Each number is 500 + 50 x the weight over its row's rms, rounded and kept within 0 to 999. Layers, rows and columns count from 0. Numbers have three digits each. The size before them is the row's rms in percent of the matrix's.

# layer 11 attention output, 128x128, rms 0.146, rows 100-127, columns 32-63
099:502524533491499523498428426490364535537444509427469567456601558507502485551570403480536583518444
097:423454509500574473481514526473448376510481508619621500479475543473460467507509442580530417491427
085:555472565577645423575428556520504525495534468525504525524530521542509433457514516465571446531385
092:446472459473455488591487456558414601531536433477505535493496466563519560513459531511502532487477
089:600490463463358493484539452571496494540583509522467529429546502503530444527471522476477582499536
102:561484554467469514537505488471469571399538463527556538516527468483489534477527474561532378476530
097:512481468512547490477487503557511497450613432554520482468513477565473475533493430522516662566480
091:426502509503545454503496549487424495503510503435402500463485483404526501447529478484439548391575
097:446541509595411569525432408449567490576548593498462514512546430455444441446496512544535476478444
094:539515536537526463500529430496527520514573470401373505504517505579580525413525497560566441485527
092:506537535486519523638498432487541553502565437485489495593514461497489522477442486500439501513476
099:506510582551496537482556499572410610509428502426579537578489427483515528534560548557540440504591
098:496424473486472512423486454456476543441495395498508554485554463558598471577557469532587470472493
100:583502412532504532585466451497524492575535460436377486590556500404500486488565480487503521433509
101:476505435431567501545496468428509551466542545560497505507529565440508465492491586465482465498482
096:471543501597535474501558536547451464479457500543518515510483487564478591502492516447488505500560
096:579550489511415616456492568472563497436448511560419468502492576545377490476541561416516524417566
096:517505509412520544536470507551424545516557518423594621494561478489382461526560481473437508555588
084:454471525466523548462466581521580404379556509483537511484576470462499552441454498418475481530546
109:541476527535533581443525551591536564568431434445463478457496494560515560499518636471559544449474
113:566512495453558491464541486562461459560513458483481386461476493514451541480516580519516526517531
115:527561464420446481483462497515421526411475565505515418492473416566511480497506484472539461450444
098:531583553493554447483455433463442464511518601472434526520510549525522528550566457440492495483533
111:507449508473512496485443465452491644558515491489534546493449474525486521536565533514480401478541
091:515532452399467435533572486400561457470384431550539500503503523470552511496591472471459509473530
094:465522466570562507546427495476433471465529459552561552567558592542540509542475460525475501551519
099:553403478552511489511495463434527455511558414458522516493510530523472433500466492490457508610500
099:467581431512373557507475442486573530559500462424421512483445471481467535475494507517599472554571